Part of a small language model's weights.
Size: 15 layers, 9 heads of 64, MLP 1920 SwiGLU, vocabulary 32768.
Architecture: RMSNorm before each block, learned and rotary positions, no biases in attention or MLP, untied embeddings, normalized queries and keys, local attention windows, gated attention, exclusive self-attention, hashed n-gram embeddings, skips across layers, capped logits.
Training: a variant of Muon for these matrices, 796M tokens, 12142 steps.
Each number is 128 + 24 x the weight over its row's rms, rounded and kept within 0 to 255. Layers, rows and columns count from 0. Numbers have three digits each. The size before them is the row's rms in percent of the matrix's.

# layer 12 MLP gate, 1920x576, rms 0.047, rows 1098-1229, columns 432-479
101:142153109139123141127115130113100111122119102163086154110162125138152122116139181126160112147202124123120153128135114145128145097153107125169122
100:156122121171180160161135121119155129134080116181126140153151130154141080071146107161100097143082124100173123091100114120166168135138134119117171
109:110101151106147130115108132141138099106136158183114130106124109149140127167158128093149085160096095121141140131082176126136125177133157096182100
106:160155121139100142151140092108161104120133120141131118099144082114111127119128072120140133150140139093137123143125158168108132163130100139104127
104:140097133153157101138125151140097118121171108146053109139152139114111104151101152134138155110121139121124119110143134166108102113127105111120164
098:124090106118152114114086084122089139103142104085076115146113134137131106145108136138107075173109140112121150151129145146141120129173154111148134
094:141162105110147138152114131130157129134103148140119168116146153123134093094165115121134102143054080117127148122105107117084120134147101108133143
098:140091138095133113122115133161126100112157103117100140134125126119126138150129121130107108132117151109131134171123128165156099182125150126139089
096:089121153082118114134145197160123134121143192146105093144151143135138119120130135140088125168139155162160094146089131157117156143096095123133113
100:133122132138141132097139137106110142143123127107136151124153109119156150153152144101070107110144118120122108175115145118100109105188114148118167
103:124148128134120113117106160142121157103156102167117095169147135115082138119130094136145097137102132149114150112148100125114167133138158184205128
103:111156129144146110132091131127130166130097101065124121142145153094129102099138132153183123111082131121097133135105107114186149120092110119139127
104:107128113111133120130151117147104107100133121179138145091119108145144166096103115139116084167135139143151162123127120072124131171117151118129170
097:172094144141113087155130103187101139133119134161145190128137114128143162138159126132163149104143110096134132113100141116152162154087095114127128
088:131132071120162119098125088100123107134100128092112152104108150141108071156059101116148120154117114130117103103145136138136154122087120151140139
099:170127110097132151165127095167118092178164106164111143102171112091148134122101170111156088111110099148108088112141149133130111118109116075133122
102:135127182148065104125151160118103126155098091165144116093147108158188110139138091118139098117128116142106103167119119100140100138103121144130121
097:126099129157140103134147186116103088160138100125137138125120116160111134112153149137135108150145131122159154127137092139111140130117101098119120
097:139111138127131124130121097104122078166074137130154124120150118146107113109151157127128113131108100082110141112139108119065129096138115133152136
101:149090123115097148122115130121126124129159104164140140189118157084130159148109141140148161107154143131101124116079082115146102152141138115123081
098:165131149127131111103114096167148111143118136114101132098141151116148134122097085126135100128163136105150098141162093146073130169138122165134190
100:086149145146131111147133136110102110089098136143079130101149128150103124147137097129164164078162139121122137150156102103129102133121127106126109
099:151161097107093095140137138121138114074136142157127152138115161109146116133124195096174129133113121129109183146108138135119127089108115099123144
097:149126140064128123148157119137113110130111138135108123141128090119119092113092115127126134162163164158125122161102118144159154115108114093193108
101:130131137125101144160167118115100101140121097154158139136177114107097146089091130146138059118126081148102133109146113095083127140122093157140135
100:135124143115115122116131098104117101155117182082118143150086128121160133123130126117137127175146100158133129150100106166099085114095121132119107
099:102154114140131082129124124177132106135173182094119119161072108111117140157119170134130173158148160156116134118118142057146131122129136162160125
097:106125140139097134105153177112131134117121134130137091142154117116169131079100150089103106121122118144113115126084133113098128094126128123128140
101:130121145100144123098080140130122160109138075093102133095158089156156167129104129153121124128146143134142114117146104130119144143137092158096151
099:152098171160132120135076101171093159112090111127157103135147167134121078137149134091123142172144129117131099147178168109163119158129120108129169
104:154109152126152139105159114124088129126140111132118146132136108155107119115121149089086087139122102115138127108119108101143125101131118147133133
097:137112129150123135128132111107150103110119117160157151127135074116184141121106127100172096111095119135127148123118123137151135086114167132147149
102:107103120090079149165153118153110077144096158150109122154089115136160142129145147104185135149138139107132114127149135144128135131117105105111165
099:114100135127113188061163142115139117137141123123130157104145134160157150131082154106176141123166109182122158128079141127095128171116163132094144
102:107110156104158140113136093131119132072135157093130097138116116115162118147124180117102139141193134169085131150160178128096174088094117110120151
101:136111143154151086129124135131167126111138114129096126113128160130130150145086169107157091146159140153074090118125099118102148108117132092123148
103:115148153081113081149100110153105135152086092159103139154158097115121138090102098111113149122119155115135140153124134153144136123111142127124151
099:152146165162089134094147159118127124142152133135125188118124162128135141129153117188110116125089135138103159118110091173117162148164103091127101
101:123118135133171111144123151160123121146143136128147153158159128115081111092122068132102167130144120161130156129142121098125134162086148140159113
094:124127124147170124129152081096130100142074158127115085129114136085147131123137158120089071130173158111108111118096141109126099112124131105131131
097:184189096138161148165157096116120107156135155151154130114154163154101115124107150146152116133148162150151164186099156132130068142149168144142166
095:139166120094132076139130140141133106084099124118165125090137132149139141112090154153141127129117150140132089119090129156120093071186103166115168
102:138131159132126126090132160148126135170100107085093142114107098128137147145133116120118158106150135133114117132125160123152152118103092111132102
099:095122143099121136104155171154126127165144137114114166123095159118135106151109160133147116092156161120109135131123167104116139085104098123162146
098:132133128143110102113116127124121096154127116121155129141133076102150138072112158107084085123167135138119126152114130120140160160127093116055093
101:097104117114120117135160128126088097120132169087118115143126142170141165134102132124157134143155133086135135119088133087139123160147104126102143
098:103169116099165150141176115151121105133140133156149123111117157154092143172086136082145124140127130112163095106080161123133145122115097112129109
096:102125123134137161149110114115118114130156138122123148160059137148140103132132108163124083161142109134090104127164105130134129144146088075146129
107:139133127128110129157139086127141173176097115112127156128118133139103127117095145129155130171181070133139125095135127171135141126161145090148167
103:114122113118116112118117138142130135108150079118150138102134134127122137137150142097103148095150142106154109153131139127160137108187110156135118
104:112162152148181139071084132154144072123110161112143077120085101112167091156132131104151141149168134140129163136132114111138121146094113106136097
105:100108137055101141120111122194119145133094123127150151123162087114125070126151083121108121131149139088109122103140119175093127169120141118113144
101:111193136098156101131127120081127128099106178140140128125114123094127142166151120121113107128093150121127135101140176113107146127093126085144106
101:148124127187154116117111138132131120129135146114136095094137154111154112102148122099116169177187101157151104142125086149124142171151097134150134
104:122110120124168151120130131069146129143144104098103136093127105119107138069102114147077117131136100126130161150115135115105089124103106106146164
101:134120106117143137121132149155119145148137107143074106172144119131119083138109128146137106116083141096109113116139132136131110165156144108160117
099:122114139116095099131162177131133165086120147050118171140134134134145097149121118130163106129128123134080198117165129110156170147125129150147101
098:084107144146116125130139139104115111110135127155167109157140144143128112116140145142124140131076128118126146159160119149149113111114107172102200
097:147119137155138141141121114107125067124133098148111120128114055153162132115113130158112096127178132134143143109078119112139105089122139148095102
108:087132155118120135161135104113124131122152151140137111124155108095155137178129153149115136150081122131172141120142095157139135091126123070101098
093:121131139122108127084089149149187146094131099172109048186122122078154134129121140102146105158116110082137125133123138160149110171149154154127107
096:050142145167114126134124142104103107120099144108079129090133112153147111093137140131121126160131118138148143116121162109152137097123117099114131
100:133121148076124130162142123118140117140116121157156113165137101111145103135185115145142114153118137114133153129080117127124122120103092134113075
105:111148145123124150119089097131125148126132129102141150158126132123124151115196096136110120140108100099117114095063162156140117110142124166110171
098:117153146111086147119123151104135108091098129147142113158149113133132092168103115123152131132090145138148066119137143153133130133138165120102092
094:133112103128106149140133129127118105124071120101134099136118129151120128140187137091114098140164119143209090140113139133140127145100133128136091
105:145140133160099126187133124115129113099138109094132108086128104172165099076130125087153143154132141164110087125101140147158124150124104122126113
105:166141148146142143133134120143147127108129158136143118140154147158129099173127134112089094144121129153127129110101141125102122136122121120101119
101:135116130104145113116129141111086120113118153157082176158119158146158157136128137128136101120144154075132111130110090143100111148141149118111147
098:055133109132176101126123102137117115139152181133126106125117122099120115114121140117111116170124110147129136125112121157165111125112140110128165
103:156127142100132140160154126166148104119103136096143143162106101111139108120127163124086146164115113134150121116091085118148096123107109136097106
098:114125122147105184100135122111119114079156145115147127125076144137162086078128149111145164114142099144192117108100131168116112128098100159106121
098:126181124108111159136112137146098126135139140182128107121120108090119107136147141115120151164173150157150120155122155148148141121089184145131161
101:133150141135096137129140125160148129090149100162118141146145070111110140141106108121101116114158153094147135136101143106082153119070131122171128
101:158114108143119148108099116137085140131134135131103099130125122052156142149095121144149116132106134146088123118121180157135140108111122102125120
096:099095128139122114125114116118166116104108130133065121126168160123123122142155131101101143113125125159121156094113155127104098171178087121129108
101:132164129134116167157126145080094104119121121129162131088094140123128119128143120149110180116153102098126153091109112133108173167153147148134177
098:157124082126186125114146120122108150157129101114161119132100132082154104099121101123151109148102132178123105159106074115127067120126104154141112
098:138126123118091078112084136121093132163123083155123111152117124104140097103124111142151134143170135092121141131122142141128160131135140136143131
100:143131137125100149104085124165146148128146154151150111094145153143144131129132135116119144120120125155125154119156107159125086124130096106147147
102:099085161119149163148114106136129109152161121132126147101118048143159144125120132109157120148141122136127111118110077095122130081135113174115134
102:174120135148125148099137130131133153120161123131122110133122140134164137106127202112081145101106150073090138123153131147139178141161160123173127
098:114077131099130130138119103116163104099130122167143127152095110130143137092135168116092113136109114127099141135149132146094146142167163054117123
097:147089156130142139140125147123159131128178133116109135157142140146110148142161132142132135089158147176161133168091124158144140167096093102147144
097:157191099124102118103096106132148113118121150127154100143127111130136157163154093159146126122146161144111103123110146127118117168105195155096078
102:155093128109132105151129125106181137078082141119134134162153128066087089163106104158144066158130141129130130124111160167139103153138138114134137
100:128117111097119086081125143141152179149135126126168116138122099094133101171133089120112122107091153101117094117133053099128133102093077111144152
098:095132133127145143093110108107121106078135133133160137147118090111100138117120104138103168130079139095117108161104128114143140091120159133131098
104:126119114122169124097137136138097147147089123111089148125154109125151132152126119079101140105110098137112128123138117136172128132206125114158094
099:124103157094131123155101111140115115077150151156115161167151194120153085139114120163133097126147135175149181087130141142126123163157110140108136
101:172163140136141117150119113136116111148134102146148115101136122134152128144091099136171098127139097165127144075149124148093138151137104123124126
104:117156134088071104117120157092142112147141094131176146189118134118151122130114119150099133117114084138121119142122151127151136087112098176132110
102:128094125102132113130165155115073141167130126137117160120147155111133139140134117145105134128123113149115123126108086181171191134140108122144072
100:113131128136141110128112167136138113152113113184130150116175131211138100157162176113099143111100107112142143151149110139139124174139131145168122
098:091138135140156146124123070133159172130166141105155166127150134113107108189129129145116108150102136141110135106143130127148138152091105142130110
100:123133129158158083142160098142168119113129131172106134127140085104124095138086133179141144114120172153078141129120157105157120149108116122158089
096:121114148109101107141087125127136158145146092110139134131111114145132139121134126158167129154126117146115122117129093103097144156180127096105128
102:099141147115094089145073119114149150145086088155099097072120135130142166164112116082150128133136099103141104164144107142142100167170101170135097
098:171124117133114125119103143112121124139129152147120148139143126125132150107100165120150101090174139131125124082161125151138110096128141112147127
101:108147146115114181121141137150131122130149162140144122167128154133097174144095115104068152135149124120171127157134100124114142143136116128100163
101:149107105100142076132186102160081133151102092148157164161121111154108140105103169139129117164119098144141118118127122128148144170172133085117136
096:135171114135118098170154122139109115124144181123100116135127137118123096141152119154102150102127114163117072091131140154108136148129121110168128
098:097161116106168121118110136124146153115119131166115112104122121177107160159116117136148151177186157113095160192088158144144118138093127121112122
097:137113141104148070132099113122130182123096124132146140131112157120142169143162091118101180108136123093168157126094154128116134116125100130118098
095:166147112107149079165110121101130107155122155140124177112134070149148097146128118123138096112118180120143094117142135106137156140133121125105136
102:099153179095119119140119163153070141127129134143173110149142105135108123099147135128118139147149187151168146079125127103106096129133121144100131
102:126082127090118165144150122113135142160136143155117132170094176151162108135110140148133167087125132146134103109103128104142142087091140103160111
095:103119112122107106106102111140104147119118145159118137139128142146161160157114102133153073154157145115089123145119095086128142183132112108113165
098:101122137171151141085166101105119138120125100131153114143116156117131102101125136142155112124125116129152166088116111150101176130094152154090150
099:141125139089167166146104186109114140166168137118103113143122105105151156148136113112135107123125126117090165111140103081133133141157113133155146
102:126159160092141155104149096159169153116097142131101147079163124117119127115145140111178111140140102142131103111150129147089112166137140178101095
097:146088185169157134153130124123101151122151123138148104119115136094130129123120134094118110121153141082131146137114109152103151105115111130141112
106:111157119115132118135160131109137080132076091152134164141157138138087130096142134105151101115112124097145103166144094111145106147140114173106158
097:141135146146145153158122143123143177113080200094087104132123093133093143140122128136135109118147168103098134151133095108129128159121146102135109
106:142098139164130124094156134137136105131133068106134167133136154145134084146162081083079131144117139140121081115132111162143134115114109147195106
098:125130125146140125131121144129103084108132158116117166168157125115120146049153087126162097113114130098116136116125101133127114142051108118110118
101:131144168150112124114161103142148163131127127141163141154124148086130151118166109112154176154159144107127117128122127135071142134119105152143150
096:147125129113178138133072150121169120136142155070112125143141138124153130125111113125137077150169123092184091126136091105132170111120094115120124
099:121101149057108137139116149134111099110100133125120164164126148099154147161109147127140104138133132154097194135102144071102161143129120126147153
100:154146112136105131133106130113162133164126121112135109082192145116148153118127122115140158161151095117121165125104092097137116108133132085109148
100:111105187158147170101137101158134146146117101094123114141133175114107133135125178126111120115134109133102132082136189140131125112140138125154133
099:128125130156124125098145117119152088127146173098115130105132162135123082113150164127079123133114119110136139135129134126155135138114185124126117
096:151149117116107163094129133173119106111123108155120140152134189195122193100146095111157122144105116158083124127124137128106150119157141094073146
098:098107127119117106109152150121163097133110114126090135123156109142119096108144130152131156119167126124108142136133094133107160099155112119082102
103:075175127168127122131135123100147101089132121124126124112091122122158154111135078143097115111100135142156106168126130070113149133130156123096110
096:161138121130141149080133095116140133113125137138195108100145113140144096105090085122161133130133149160129158131146104080165114097168125168165145
100:116139158136110125126174138154113135141100114141134095105166152155141122070081170163136130134111139110135121162158100119123098108130154135101083
104:124152138123111106158125119103183112100118115171165119133147145120126125111119141117164136108111125129139130142139139120128110165134115117132185
099:143132134162122127103108125140141133154107123116089104136149104148118122080118104151163165088145106132120111127099111096178154107110110171156130
098:096088122121163115150129091095103105137116098151118139093112089122142094109140136192100138121109119101084119100106151122093104117131138149161128
102:124124128155107132151095103128131170098144129072125152151090123116137142142125091128119099117080148083110149113127110121116120114126132101068154
099:122116181124157089135118138092129082109123143100133129104185176169113081098160104127086138069163149128137145094116122049147178100115094100090116